Each number is 50 + 10 x the weight over its row's rms, rounded and kept within 0 to 99. Layers, rows and columns count from 0. The size before them is the row's rms in percent of the matrix's.

# layer 2 MLP gate, 1024x512, rms 0.119, rows 637-745, columns 192-255
100:55 47 49 67 58 65 56 39 57 24 42 63 47 44 42 40 61 47 41 41 51 34 50 67 67 38 51 28 38 57 48 64 46 51 52 57 63 49 31 57 69 43 63 62 52 54 56 56 31 43 52 48 39 57 48 45 45 41 46 46 52 51 65 56
099:34 59 59 53 43 49 40 49 53 33 41 19 38 46 53 59 62 39 46 46 44 36 49 37 55 45 54 59 37 57 48 39 48 36 48 64 43 53 43 52 32 49 80 48 51 46 36 31 54 41 55 45 39 44 55 50 32 58 56 37 48 55 49 52
099:49 55 31 72 40 72 51 29 58 50 57 33 55 47 36 56 60 45 52 32 69 41 41 51 52 46 39 46 36 44 48 48 46 54 55 75 57 75 43 65 69 58 46 34 45 61 42 42 43 49 67 32 62 53 54 36 64 57 47 60 50 60 51 60
101:29 37 43 51 37 39 56 38 39 48 40 64 52 58 35 43 57 39 46 62 44 50 59 46 58 47 36 38 48 43 49 40 59 46 42 58 66 40 55 37 47 49 53 46 54 46 41 63 36 61 37 43 32 65 63 36 52 48 51 54 65 63 41 48
097:57 58 59 57 55 33 56 49 41 48 66 55 37 46 33 39 49 54 56 69 43 70 44 33 49 53 58 49 46 48 54 24 57 58 54 43 41 43 57 59 41 42 51 61 50 50 44 60 55 42 41 40 55 42 47 67 35 52 45 43 46 57 52 53
103:58 37 55 59 52 45 47 50 51 55 47 36 47 49 55 71 58 68 60 78 44 61 33 54 54 70 50 54 70 58 33 37 45 51 57 67 41 58 56 54 55 46 39 48 55 49 40 56 45 53 51 58 40 34 37 53 49 34 56 58 35 45 59 38
092:59 45 50 54 48 44 40 56 56 33 57 60 48 49 49 55 53 46 46 61 55 48 53 62 36 50 64 55 53 57 69 54 56 18 58 44 57 49 48 41 78 67 52 56 32 40 57 48 51 60 35 65 43 40 53 47 46 62 52 63 61 44 42 54
098:41 60 44 51 63 52 67 51 49 43 50 45 32 34 61 52 60 50 46 58 43 48 46 55 42 51 41 63 48 62 38 42 45 35 40 43 34 29 39 53 34 57 49 53 38 68 45 37 47 43 63 43 52 62 47 50 51 38 46 50 40 49 52 40
094:45 51 46 55 35 61 54 52 64 56 55 40 44 42 49 36 40 66 63 55 61 67 54 39 42 67 30 46 52 36 54 43 54 46 39 40 54 52 35 46 46 39 46 53 47 38 36 48 55 46 53 54 56 49 46 39 40 56 44 51 38 53 52 64
099:55 56 57 56 57 39 47 40 58 45 59 46 46 66 57 68 57 54 33 35 31 58 53 35 55 57 51 53 49 52 48 36 51 54 39 38 65 48 46 50 70 39 63 68 50 52 47 18 45 64 45 64 55 55 37 45 48 55 44 44 70 69 48 62
089:42 42 53 39 57 41 37 63 53 35 57 42 42 61 58 53 72 57 61 57 55 42 38 56 35 44 64 44 71 60 32 51 52 52 61 30 60 45 51 58 50 47 55 39 41 52 60 55 30 55 67 43 55 44 52 33 51 31 59 38 52 46 47 66
096:60 43 68 43 70 36 48 60 46 53 58 66 42 58 51 44 44 42 40 50 50 40 45 61 47 45 37 42 48 45 40 45 55 48 48 46 48 54 48 55 43 69 37 48 51 44 46 50 44 67 56 55 72 43 54 48 51 64 41 50 51 62 56 57
098:58 60 38 55 43 40 53 56 44 59 58 60 58 63 67 55 42 41 54 61 44 39 54 44 48 52 27 47 58 47 39 44 63 54 38 58 70 61 65 56 51 44 58 31 55 47 31 61 53 46 46 51 69 49 58 55 53 62 37 53 50 50 50 58
090:49 48 30 56 41 33 65 59 32 46 43 32 69 53 49 52 42 62 35 33 43 54 68 71 54 45 56 57 46 51 44 53 38 49 40 49 53 60 48 45 58 52 66 61 56 58 57 53 54 54 61 42 36 52 46 34 53 61 58 39 54 53 55 40
094:60 58 50 58 51 76 57 64 39 44 62 67 65 40 42 53 62 44 45 49 47 69 67 52 46 48 56 54 32 44 42 52 39 57 59 48 52 71 69 48 50 62 64 47 49 48 48 56 39 40 52 60 39 65 56 57 52 51 45 41 40 49 48 34
101:47 52 63 44 45 65 58 37 35 54 64 68 49 59 44 63 41 22 47 58 55 55 57 63 43 51 51 43 45 42 31 25 62 31 57 51 61 74 58 56 54 53 55 31 45 38 31 65 50 33 46 49 54 48 49 56 31 53 41 40 59 50 53 49
099:48 53 56 51 41 64 52 44 43 68 43 43 43 39 50 60 60 42 42 53 51 50 65 33 49 50 36 66 45 52 31 42 53 64 41 49 52 57 64 60 38 60 37 44 45 33 55 71 62 54 39 49 44 43 56 66 27 60 61 69 54 38 54 47
100:49 49 52 60 50 40 50 72 69 62 41 45 50 52 56 52 38 49 39 50 27 52 58 47 52 53 51 53 67 61 43 42 61 50 58 49 50 36 69 45 56 63 50 53 53 42 59 40 58 43 61 44 34 45 43 46 59 63 59 40 61 61 35 46
091:47 27 46 59 54 35 40 53 66 61 54 41 44 56 48 39 48 48 61 52 43 56 40 72 58 44 48 48 50 45 35 29 55 54 53 48 37 50 50 35 52 50 60 49 47 47 52 54 60 54 63 58 53 37 39 39 61 47 51 65 58 68 68 51
110:50 62 61 40 53 52 65 34 28 51 43 57 59 49 49 56 54 59 57 59 47 48 55 60 49 42 61 58 50 55 50 50 61 46 31 43 50 47 62 58 57 64 48 43 46 34 53 59 47 59 43 57 48 43 30 72 57 43 46 54 42 57 54 55
100:58 35 63 43 42 55 46 46 45 60 49 43 63 52 72 49 41 44 46 41 48 43 57 55 38 44 45 48 56 53 72 52 39 43 37 50 48 61 58 62 77 60 47 36 47 56 41 46 64 50 56 38 48 60 50 37 53 56 52 48 50 50 45 48
097:38 44 46 41 51 47 46 67 53 48 46 63 52 63 72 47 61 38 53 49 60 46 52 60 57 42 42 71 47 50 39 52 51 46 48 63 61 41 60 53 26 61 36 61 52 50 59 48 38 59 40 46 42 30 46 61 31 45 51 58 38 48 54 57
100:50 71 45 39 53 40 34 55 43 31 45 59 63 26 35 48 44 60 66 46 51 49 46 47 46 62 43 60 67 59 40 42 44 46 63 40 54 26 52 56 45 62 53 42 66 52 48 47 63 42 60 61 31 42 50 52 61 42 55 59 53 51 40 68
101:51 49 53 41 42 49 55 45 50 51 56 42 41 49 59 65 54 54 29 51 49 37 39 63 34 49 62 33 59 55 44 42 48 37 54 46 50 28 38 61 49 45 34 52 42 43 65 52 50 42 28 70 49 39 62 71 48 53 40 49 50 45 34 51
095:43 58 44 61 48 49 39 64 46 46 39 51 53 43 36 58 55 63 71 64 45 43 45 52 41 44 63 52 56 57 47 45 29 78 50 42 36 78 62 70 60 37 37 46 43 51 58 49 36 65 46 56 59 63 49 50 41 42 40 51 46 65 55 39
093:38 50 41 45 43 47 50 49 54 54 35 56 52 39 34 44 38 48 73 60 41 76 45 42 56 34 36 56 38 56 40 42 53 48 42 53 41 41 64 44 56 69 55 70 36 69 58 49 55 61 54 61 45 44 33 66 42 42 49 56 65 47 37 43
103:56 55 51 53 46 51 47 57 64 35 45 56 52 58 69 25 71 46 56 37 51 60 47 45 62 48 53 54 48 66 46 52 60 72 47 58 51 43 50 34 53 46 42 42 63 56 46 50 52 54 51 49 44 23 50 57 40 38 38 42 47 39 70 48
099:59 63 27 63 46 66 62 64 60 46 45 52 55 43 61 61 46 35 50 47 48 43 50 43 54 45 31 63 37 64 53 48 57 64 56 61 46 40 50 54 45 29 70 50 43 49 45 33 60 50 53 64 50 48 47 54 63 33 51 49 65 54 44 29
105:40 54 51 66 35 46 53 63 57 60 56 62 50 58 35 34 45 78 54 67 33 61 56 51 46 60 38 36 56 46 53 46 50 46 50 47 54 44 32 41 37 53 46 40 64 62 32 46 47 39 45 49 58 44 49 59 60 39 56 27 55 49 43 69
089:33 49 60 45 52 55 43 45 35 31 40 50 50 68 43 47 59 56 45 59 69 65 70 57 54 51 58 60 37 48 63 40 57 49 36 51 51 48 53 54 46 48 60 66 44 45 24 43 58 44 52 15 57 44 38 55 46 52 59 46 57 57 42 68
097:41 54 68 67 43 66 43 60 57 48 47 52 56 54 44 52 52 37 42 41 36 39 42 50 48 57 60 56 53 42 47 48 58 44 38 54 59 48 58 48 45 46 55 54 60 63 46 56 45 36 64 46 44 61 45 39 48 47 47 61 53 47 46 38
097:49 56 54 55 65 52 42 47 44 51 47 40 49 39 41 31 44 49 56 56 37 40 50 50 53 63 70 41 54 61 42 48 37 40 46 40 42 54 45 53 57 65 75 66 46 39 54 45 57 50 50 63 38 53 51 63 40 59 54 53 54 62 55 51
097:65 59 40 51 55 35 38 42 49 51 67 42 47 44 52 51 51 63 48 54 55 61 35 64 46 29 38 49 60 53 30 47 64 58 50 61 36 30 45 50 43 67 58 49 61 62 55 60 43 36 48 43 59 52 37 46 50 58 56 31 42 52 43 48
092:35 39 68 55 57 64 49 37 48 49 54 41 56 41 49 43 41 61 60 50 60 76 48 66 65 56 68 62 55 43 66 52 40 62 44 46 45 43 45 43 48 42 60 60 48 38 57 50 50 65 44 60 55 47 48 54 54 42 43 57 70 63 43 49
104:61 50 54 75 44 46 31 45 37 47 61 66 47 43 67 64 64 38 51 46 51 54 58 54 42 56 65 26 44 68 47 53 48 39 56 22 58 52 60 60 65 45 42 56 54 58 43 40 59 36 50 53 51 33 57 47 50 46 40 60 70 48 63 41
101:63 33 61 56 40 41 43 43 46 41 52 54 49 63 67 46 42 50 42 70 57 42 59 64 60 44 33 71 63 47 69 28 51 55 41 54 36 54 48 47 60 50 23 47 55 49 60 51 49 45 70 65 36 47 50 50 46 37 60 47 33 53 40 57
101:45 44 54 52 47 35 63 53 49 50 31 39 54 65 44 37 64 62 64 44 38 50 49 31 56 51 29 59 55 43 39 62 61 38 43 38 62 35 48 47 56 39 64 65 41 24 48 51 43 52 64 46 29 61 43 65 39 55 45 59 57 50 56 48
097:48 41 55 74 42 40 39 57 59 52 59 58 49 47 56 42 56 54 56 43 47 44 58 40 51 48 60 42 53 51 46 59 49 63 47 36 70 45 37 30 50 47 54 47 47 78 48 47 49 54 60 53 41 39 47 47 54 33 59 51 42 54 43 51
092:34 36 52 41 67 34 44 45 44 43 60 39 60 42 62 45 32 43 46 56 58 43 43 53 57 38 69 53 57 54 54 56 69 53 46 63 55 39 54 46 44 38 50 53 38 24 34 56 63 50 47 56 57 39 40 64 40 55 63 68 38 64 59 48
097:46 46 46 30 43 54 51 68 52 37 54 58 40 37 45 37 55 41 56 52 44 51 44 41 58 40 58 45 59 52 44 35 60 44 30 42 36 60 46 48 50 54 46 57 56 38 40 46 58 66 58 52 47 53 40 53 47 55 48 48 61 43 40 60
108:49 62 45 50 46 62 60 42 38 46 35 47 66 34 48 63 64 60 53 70 58 45 58 35 44 35 53 49 27 29 35 55 48 49 34 49 61 55 29 34 58 53 60 52 42 48 40 66 63 45 38 57 49 71 59 40 45 31 55 48 51 41 52 48
095:41 41 49 65 40 53 42 40 50 49 44 44 45 52 49 49 48 45 67 44 34 63 43 34 62 44 57 50 42 52 42 65 39 36 48 63 40 57 54 46 63 59 54 60 53 74 46 52 60 47 31 49 48 42 46 32 50 33 66 40 45 56 38 46
095:59 33 59 46 43 58 31 64 49 60 48 38 53 52 44 51 50 49 35 64 63 27 39 57 46 56 69 39 55 42 43 38 61 49 64 56 55 49 64 61 48 67 36 33 62 41 39 48 35 46 59 49 47 55 64 62 36 59 54 50 51 57 55 63
111:43 37 53 49 47 52 39 41 44 34 38 53 54 45 62 37 54 60 46 72 52 45 54 59 47 60 50 43 73 45 37 71 64 67 40 45 53 63 49 57 55 41 61 51 52 39 50 73 50 52 45 43 62 52 51 50 53 37 53 55 48 33 58 68
103:51 52 59 32 42 56 39 60 73 51 51 60 69 39 44 47 36 56 58 58 58 47 60 55 38 34 52 45 52 46 50 39 62 39 56 52 48 59 33 39 33 52 29 33 24 46 49 41 26 33 40 57 53 68 40 59 51 51 59 63 49 38 57 55
097:49 64 51 45 43 35 64 62 46 69 47 42 42 63 47 61 43 56 41 47 57 52 53 61 46 67 42 49 53 53 54 57 20 57 39 43 60 55 57 60 48 57 54 47 49 41 52 50 55 54 63 51 52 53 58 39 30 36 61 53 43 57 50 47
104:55 51 56 50 49 57 34 44 53 60 46 46 56 61 43 49 54 42 68 57 38 31 48 42 49 42 44 56 39 73 45 50 76 59 57 61 56 67 51 45 74 45 42 56 56 52 35 55 49 35 30 34 56 59 50 42 60 52 51 47 50 55 52 55
098:60 49 40 66 43 59 41 49 66 70 46 55 37 58 38 47 48 52 61 53 47 55 65 63 46 57 57 47 44 51 63 37 46 50 55 70 39 45 46 51 36 55 53 29 54 40 39 60 39 43 48 43 35 53 64 53 49 49 49 58 50 52 51 68
094:71 49 33 62 51 60 40 39 56 52 39 49 36 50 53 57 45 56 39 74 48 45 60 40 63 57 56 66 57 72 47 32 66 55 59 53 48 33 64 40 45 59 46 59 39 47 43 61 77 52 54 75 53 25 36 56 48 43 64 51 54 65 62 61
095:59 57 52 57 61 49 52 38 47 72 54 37 34 53 61 65 55 66 57 42 61 35 50 77 55 53 47 44 50 41 57 64 55 53 58 41 48 68 42 47 55 20 41 49 33 73 47 51 44 47 57 52 43 50 40 37 51 47 47 56 49 62 50 73
127:38 45 48 41 54 44 52 57 53 49 54 40 64 27 60 44 70 60 50 52 46 31 45 50 44 62 59 42 50 44 34 36 70 46 55 58 60 69 61 62 78 53 54 63 26 59 35 72 45 49 59 49 49 63 51 45 43 31 45 57 62 57 42 54
101:41 48 60 47 42 39 41 54 61 50 60 58 41 47 53 39 48 55 41 52 52 47 44 50 71 40 56 39 67 61 20 40 38 57 46 60 62 47 41 57 51 50 48 63 50 46 32 39 55 58 43 52 42 46 47 43 50 16 47 55 51 49 44 35
098:47 28 48 58 41 44 45 37 47 41 55 64 46 33 36 46 47 48 50 61 56 39 31 53 41 44 62 46 61 49 48 55 31 47 43 53 56 33 32 38 54 56 58 30 55 49 67 48 65 46 47 52 48 46 57 60 49 47 44 58 77 58 38 34
093:66 50 54 50 62 53 52 39 42 39 53 50 42 47 42 32 41 63 62 48 43 43 41 47 45 61 60 55 44 46 53 49 52 51 52 48 50 45 44 62 44 46 58 55 51 38 45 41 85 47 61 56 39 48 43 54 54 63 70 66 58 42 65 51
097:59 60 61 62 49 33 48 58 39 50 57 50 51 35 49 48 59 50 60 62 60 62 60 61 53 52 46 38 47 44 53 54 44 46 38 62 39 51 54 46 45 54 52 51 62 81 60 52 66 50 43 52 61 50 49 49 66 47 51 42 52 65 59 50
108:54 56 40 31 38 41 54 39 53 54 55 57 55 52 50 33 57 56 48 53 38 54 52 48 39 38 48 36 34 69 36 46 45 56 45 43 60 50 49 56 60 46 45 52 48 43 51 58 60 53 57 49 62 40 46 36 57 57 56 55 58 43 52 52
111:59 47 55 52 56 82 55 64 54 44 62 63 46 53 61 55 51 35 39 48 60 33 59 47 45 73 43 39 38 53 28 63 59 53 60 82 64 67 58 56 55 53 45 58 53 68 51 53 45 39 32 55 61 61 51 64 40 63 46 32 45 58 40 66
101:49 61 58 51 55 46 59 49 57 41 32 42 49 46 51 39 55 45 68 43 42 54 44 51 35 52 53 54 45 40 64 29 54 50 36 44 42 34 47 48 51 44 32 49 42 40 42 59 44 51 35 60 59 61 65 60 25 59 53 56 63 33 42 55
125:43 70 57 53 53 49 22 48 40 56 49 46 59 26 25 61 59 63 40 46 44 59 55 46 43 49 64 54 46 38 48 59 60 45 51 54 51 53 50 41 41 50 30 52 52 58 48 45 61 43 71 54 67 55 38 62 49 46 49 60 52 51 43 50
099:60 58 46 55 53 55 47 37 39 58 73 49 61 42 68 60 49 51 49 35 71 75 45 59 53 61 42 45 42 74 59 44 47 33 54 61 55 53 66 29 59 52 41 45 82 53 66 61 31 35 62 59 54 43 45 38 47 70 57 60 43 60 51 56
100:48 42 28 54 37 69 72 59 56 50 57 69 47 61 53 57 48 41 47 37 35 41 61 48 47 50 36 44 49 50 54 55 64 53 46 61 41 53 49 50 59 49 49 48 62 49 35 61 55 50 52 69 57 55 46 54 67 41 47 49 51 56 56 47
103:67 53 62 65 50 47 69 40 48 55 62 74 58 52 46 28 52 71 31 52 54 55 58 33 47 64 38 45 48 69 49 46 41 55 59 74 50 47 47 36 42 58 53 53 41 49 53 51 62 67 45 56 33 40 43 48 38 46 66 59 57 68 54 63
096:59 60 41 60 53 58 40 37 51 49 44 32 58 30 44 51 48 45 55 51 46 58 60 47 50 47 43 32 64 53 46 67 47 53 76 47 54 55 52 53 33 44 61 65 27 45 45 60 50 60 48 58 52 54 65 32 51 42 49 48 54 39 55 55
090:43 39 62 50 38 57 51 43 48 37 41 40 37 51 54 51 72 32 34 57 50 67 34 63 49 41 43 50 65 65 54 57 61 34 61 42 47 74 47 55 69 59 57 40 62 63 63 36 27 55 54 37 36 70 51 61 56 46 46 62 69 55 51 60
099:46 47 30 37 54 49 44 42 44 29 50 64 62 58 61 47 71 31 39 58 30 39 37 56 32 36 43 58 49 53 54 42 38 53 36 46 53 54 24 61 58 76 47 46 54 44 48 64 49 62 57 41 58 64 62 49 47 48 18 61 64 43 43 39
089:43 65 39 41 50 46 51 42 48 43 58 61 53 68 45 36 42 55 44 40 65 65 49 47 56 65 49 55 55 61 55 67 21 57 40 39 59 60 52 30 56 57 46 45 40 57 53 59 51 66 46 54 51 59 59 47 42 67 56 62 71 55 58 46
127:58 49 27 48 40 66 56 47 44 30 53 47 62 40 44 36 54 62 55 54 34 58 64 40 45 56 31 46 38 27 47 40 29 33 39 52 50 60 33 57 37 47 44 36 53 41 56 46 65 61 43 20 50 72 44 54 66 41 67 51 48 68 43 36
097:55 64 55 46 44 50 52 53 51 79 39 25 53 57 46 45 48 39 42 49 56 42 53 82 46 42 54 30 58 58 45 41 67 46 46 54 51 66 46 50 69 53 30 55 66 46 35 48 44 38 27 62 41 51 36 29 62 51 61 42 43 52 28 39
099:49 50 48 57 48 44 43 45 45 48 52 61 50 40 58 40 53 38 55 40 41 64 54 40 41 46 34 61 38 46 47 51 61 32 39 59 70 47 42 52 64 61 47 42 33 55 58 37 56 39 38 38 52 47 38 55 36 70 55 50 53 80 61 37
099:56 57 43 33 38 61 51 23 45 54 46 43 52 40 68 43 49 57 43 40 31 51 47 53 39 55 21 64 37 45 42 44 50 69 69 61 57 45 50 61 65 56 40 71 32 55 45 36 55 51 47 55 61 50 51 54 32 55 47 43 56 33 35 43
098:59 53 47 58 55 54 41 46 57 55 42 36 72 46 43 60 58 37 47 66 45 56 51 51 48 56 61 49 40 60 49 52 53 54 34 35 39 50 54 58 36 57 69 60 39 50 61 66 65 43 55 64 57 56 44 40 28 61 47 58 44 36 65 37
102:50 71 55 57 32 67 49 48 29 62 65 60 57 58 69 67 49 59 49 52 61 47 48 33 45 69 51 66 44 37 69 38 52 59 55 39 49 27 51 50 42 67 52 68 52 62 40 48 55 42 59 53 42 64 50 65 57 52 52 65 62 44 58 29
095:48 49 52 48 43 81 50 49 58 63 70 52 35 54 41 55 48 66 65 57 59 47 68 52 48 41 41 55 42 51 53 55 45 59 52 57 61 34 48 50 39 43 50 46 59 44 45 58 41 59 74 66 50 47 64 38 44 41 59 71 62 42 49 52
094:78 64 56 54 60 57 53 36 68 54 62 63 54 45 56 49 39 41 41 40 53 45 44 41 32 47 31 39 53 59 57 47 23 40 51 52 49 60 44 54 55 42 51 67 50 70 52 53 53 62 39 67 43 38 34 54 46 47 35 43 47 65 37 44
098:48 54 42 47 26 43 42 34 53 42 70 55 60 46 45 49 51 66 48 45 34 61 51 48 47 32 61 56 39 56 36 43 56 43 46 72 52 56 22 65 72 52 43 52 59 50 43 54 43 48 62 51 40 41 46 62 51 47 47 67 59 58 32 38
099:60 37 55 48 41 36 64 54 56 40 49 47 41 36 52 57 61 58 41 31 51 58 46 53 41 45 35 42 38 71 47 33 40 52 42 50 60 48 35 48 56 33 41 51 48 37 66 47 57 51 45 56 54 40 68 33 60 51 44 55 53 52 64 43
098:51 44 42 59 49 68 57 58 40 55 59 41 52 77 62 61 58 38 45 27 76 65 53 53 77 55 40 60 55 59 53 61 38 52 64 54 46 43 59 60 46 54 52 54 52 44 50 53 44 45 58 51 60 48 42 46 68 53 34 60 38 53 64 51
102:33 39 36 57 51 54 43 37 67 39 61 36 37 65 41 46 57 42 53 49 54 34 57 45 50 55 51 37 62 49 46 59 46 47 47 33 52 51 43 50 54 48 47 49 64 46 53 65 48 41 44 48 49 43 45 48 45 39 31 52 45 47 42 44
094:36 49 59 62 47 44 60 39 42 51 43 42 61 54 35 48 58 42 44 36 54 43 50 38 57 54 40 47 40 48 45 52 42 57 52 62 35 47 46 50 46 55 47 30 44 58 46 67 27 55 49 52 55 38 46 53 48 45 40 46 58 55 54 58
100:34 63 32 54 58 41 44 62 39 46 58 38 25 42 42 55 56 61 57 46 62 72 41 66 44 34 63 44 49 48 29 60 33 40 42 50 53 57 51 52 42 49 41 58 48 41 58 53 45 53 62 38 45 33 48 41 21 48 44 45 57 57 71 31
098:43 45 77 56 40 46 32 58 42 44 55 57 58 19 60 49 47 44 61 59 63 54 40 37 50 59 45 43 55 49 56 50 42 61 59 40 42 35 61 51 42 45 41 48 37 60 51 67 57 56 34 36 57 41 44 54 47 57 50 50 39 71 45 46
101:48 39 41 49 60 66 57 42 33 58 55 64 44 38 56 50 36 63 38 33 48 42 58 50 46 49 54 38 42 64 76 40 52 38 56 47 55 65 36 47 47 45 55 64 39 63 63 30 53 45 41 41 62 47 32 27 51 50 60 42 25 56 64 48
093:48 53 42 59 53 53 48 61 50 48 33 55 43 47 58 34 61 58 45 53 34 47 42 60 75 59 66 60 43 41 44 43 24 53 50 49 65 48 50 58 45 50 55 37 49 32 64 26 44 44 50 31 49 56 48 52 44 66 56 46 48 50 50 59
095:49 57 51 55 61 42 63 50 44 49 64 34 64 47 48 41 55 39 49 55 41 71 36 47 48 49 30 41 54 49 49 45 52 45 41 38 45 47 54 49 58 38 61 66 56 43 52 42 46 53 54 53 36 51 57 60 53 56 46 53 38 44 29 39
096:49 49 45 55 49 56 53 68 61 51 49 51 44 41 48 51 64 35 47 58 63 59 55 59 39 33 53 46 42 53 55 41 57 46 39 40 46 77 41 45 49 47 72 60 63 42 47 68 53 21 54 55 47 62 33 46 51 44 40 60 55 55 56 23
107:40 42 52 53 33 52 61 38 31 32 28 50 57 57 50 46 48 61 52 52 44 62 55 57 37 57 49 43 41 59 43 37 54 55 61 61 59 63 52 61 49 57 50 42 68 43 35 62 58 65 47 73 59 27 47 43 29 37 47 53 45 43 47 37
102:49 59 55 67 53 60 49 45 52 27 49 41 61 50 45 51 68 53 61 37 59 56 48 39 46 46 42 50 38 31 58 40 41 34 42 51 54 38 58 42 57 38 41 38 47 58 30 53 45 72 52 51 43 57 39 31 46 35 51 46 37 53 45 42
092:52 45 61 57 61 43 58 41 52 52 53 58 44 62 46 61 39 43 44 47 28 52 52 56 64 54 51 27 61 52 51 43 49 56 49 38 36 57 40 44 64 38 38 71 56 48 54 39 20 51 72 52 51 50 57 53 58 51 43 44 62 54 44 55
092:44 53 57 53 57 49 53 49 49 41 46 54 62 55 60 56 68 65 52 57 57 35 51 54 55 55 57 40 52 46 49 46 53 75 54 51 52 64 65 42 56 43 34 63 47 34 54 54 63 50 53 69 42 49 55 59 55 43 60 45 35 57 84 35
102:21 61 60 53 33 48 52 68 39 45 52 35 43 45 47 54 53 20 44 52 51 71 41 54 55 67 49 37 41 46 49 59 48 70 29 37 59 60 45 52 57 69 42 55 29 43 64 46 60 31 53 60 43 39 49 54 43 47 68 65 48 56 56 56
089:60 36 47 48 51 35 56 42 60 40 67 58 51 55 54 59 49 70 63 47 54 48 56 44 60 61 43 32 56 41 57 51 51 46 46 47 48 50 54 37 49 55 46 36 36 59 51 51 57 58 45 56 58 47 70 67 47 37 32 64 64 57 72 54
098:57 39 51 69 61 37 61 57 52 50 47 53 64 54 48 43 58 50 58 51 51 48 73 48 50 51 51 60 53 61 32 42 68 47 27 56 46 55 55 46 49 55 54 50 21 57 49 54 58 79 37 56 57 59 42 50 66 35 31 65 50 53 58 50
101:47 56 69 45 41 53 35 57 53 37 52 41 57 44 34 55 46 41 72 39 66 56 44 54 50 50 54 59 68 48 43 57 61 65 46 58 22 48 45 55 56 62 39 48 33 28 54 47 61 45 26 67 58 50 61 31 49 39 33 44 65 61 50 32
095:54 55 54 49 59 40 30 42 61 45 44 46 38 37 62 40 54 55 47 43 42 34 39 43 59 36 68 42 61 49 51 44 54 59 48 61 46 32 58 60 37 51 44 34 40 50 61 52 68 37 48 55 52 46 41 42 25 53 33 43 64 45 33 44
103:57 54 31 34 57 60 49 59 35 42 51 45 76 42 60 52 57 55 66 52 47 53 51 46 67 56 40 46 45 64 47 41 42 54 47 38 52 50 47 51 61 47 48 31 48 56 46 48 46 56 38 37 26 53 56 31 54 42 45 65 42 45 53 52
091:56 34 51 40 53 51 59 89 48 48 56 60 51 52 60 55 47 41 51 45 35 68 38 60 41 51 52 46 45 46 50 33 40 49 46 40 45 62 52 48 50 51 42 54 57 54 52 58 68 44 45 47 54 56 41 47 62 51 53 49 39 56 57 38
100:50 63 48 55 62 32 29 49 44 57 56 67 53 45 49 33 54 51 48 69 20 46 63 32 46 48 51 43 60 58 37 51 49 36 64 41 52 42 57 42 58 46 49 70 48 45 47 45 28 53 54 52 58 55 71 37 56 69 47 46 43 59 57 51
098:39 46 56 39 63 55 53 44 28 29 51 56 46 50 44 54 59 45 58 52 56 43 39 47 43 55 43 61 40 64 57 50 40 45 39 41 34 67 65 60 49 57 46 65 73 39 29 65 41 55 36 48 56 40 61 33 50 52 54 52 57 36 25 49
104:46 58 42 54 72 47 51 50 64 62 48 66 41 50 53 46 54 55 53 65 39 43 56 46 49 38 49 64 54 65 50 52 48 51 61 34 32 50 64 52 56 50 51 57 50 48 47 39 54 36 69 58 55 48 44 56 35 57 41 63 56 50 60 50
106:34 33 45 55 61 55 43 47 54 29 48 36 34 61 60 48 45 57 58 48 55 18 58 53 32 37 40 77 36 43 55 50 48 37 70 66 61 53 61 43 51 55 50 51 47 64 51 44 51 50 47 44 52 68 50 46 33 53 44 65 46 74 63 54
100:42 42 25 57 65 45 47 46 47 37 54 74 37 47 47 25 55 41 45 64 46 48 49 50 44 42 44 49 62 45 50 30 51 52 40 52 37 44 55 36 38 54 43 44 63 48 42 43 38 49 44 49 50 45 59 53 40 49 56 49 60 76 40 43
107:42 51 40 62 47 39 41 55 42 32 53 26 45 37 49 44 46 44 59 40 42 54 47 28 40 43 67 42 53 28 53 49 51 39 56 27 71 60 51 56 59 32 42 68 65 42 60 57 34 49 37 42 60 44 59 60 49 60 22 64 53 39 35 60
098:53 61 59 49 64 50 37 74 39 51 65 57 47 46 36 47 51 53 49 53 48 50 34 66 45 30 30 68 42 50 61 40 61 23 59 73 63 56 34 52 48 47 30 35 53 46 50 53 54 46 51 44 53 56 65 63 51 40 45 35 56 52 63 38
091:55 34 57 70 56 62 66 51 48 35 55 64 44 44 32 36 67 66 43 65 70 55 60 39 63 47 51 38 50 56 61 44 42 35 50 44 53 60 44 54 42 34 63 56 76 43 58 54 56 49 44 47 47 49 32 51 46 54 60 50 49 59 63 57
094:62 55 43 44 40 44 46 39 66 60 49 58 54 54 50 45 61 53 38 38 75 53 51 53 57 54 31 56 40 48 54 34 59 50 49 70 44 37 53 45 49 47 32 48 58 63 41 49 56 43 47 53 65 47 53 30 72 42 37 42 48 44 59 49
089:36 48 61 56 60 64 61 58 64 53 43 40 30 50 38 45 38 64 50 41 66 49 59 32 52 48 49 42 45 49 61 39 51 40 56 53 61 60 59 63 47 61 65 64 42 50 50 39 39 55 42 53 55 61 26 23 47 47 52 48 53 39 45 61
092:68 51 29 45 39 49 66 55 37 63 60 18 58 47 50 49 57 31 46 56 46 70 40 56 41 38 52 57 48 37 35 45 39 36 61 43 61 58 49 67 54 41 67 55 52 29 51 51 52 44 53 59 63 68 31 51 69 45 36 48 51 70 46 44
108:51 49 39 55 61 56 79 51 49 53 40 72 44 37 46 41 61 59 54 57 57 30 61 44 50 30 55 38 50 42 50 53 43 54 58 43 60 48 52 52 60 53 55 38 50 39 33 70 48 48 62 68 49 46 53 50 65 44 37 56 53 51 46 57
109:51 56 56 69 61 58 62 49 63 42 50 58 63 51 56 36 46 39 47 42 46 60 50 39 31 43 62 55 32 53 65 56 60 42 63 34 30 53 57 38 44 35 59 38 42 48 43 36 26 35 61 52 53 50 47 43 40 55 49 40 36 56 39 56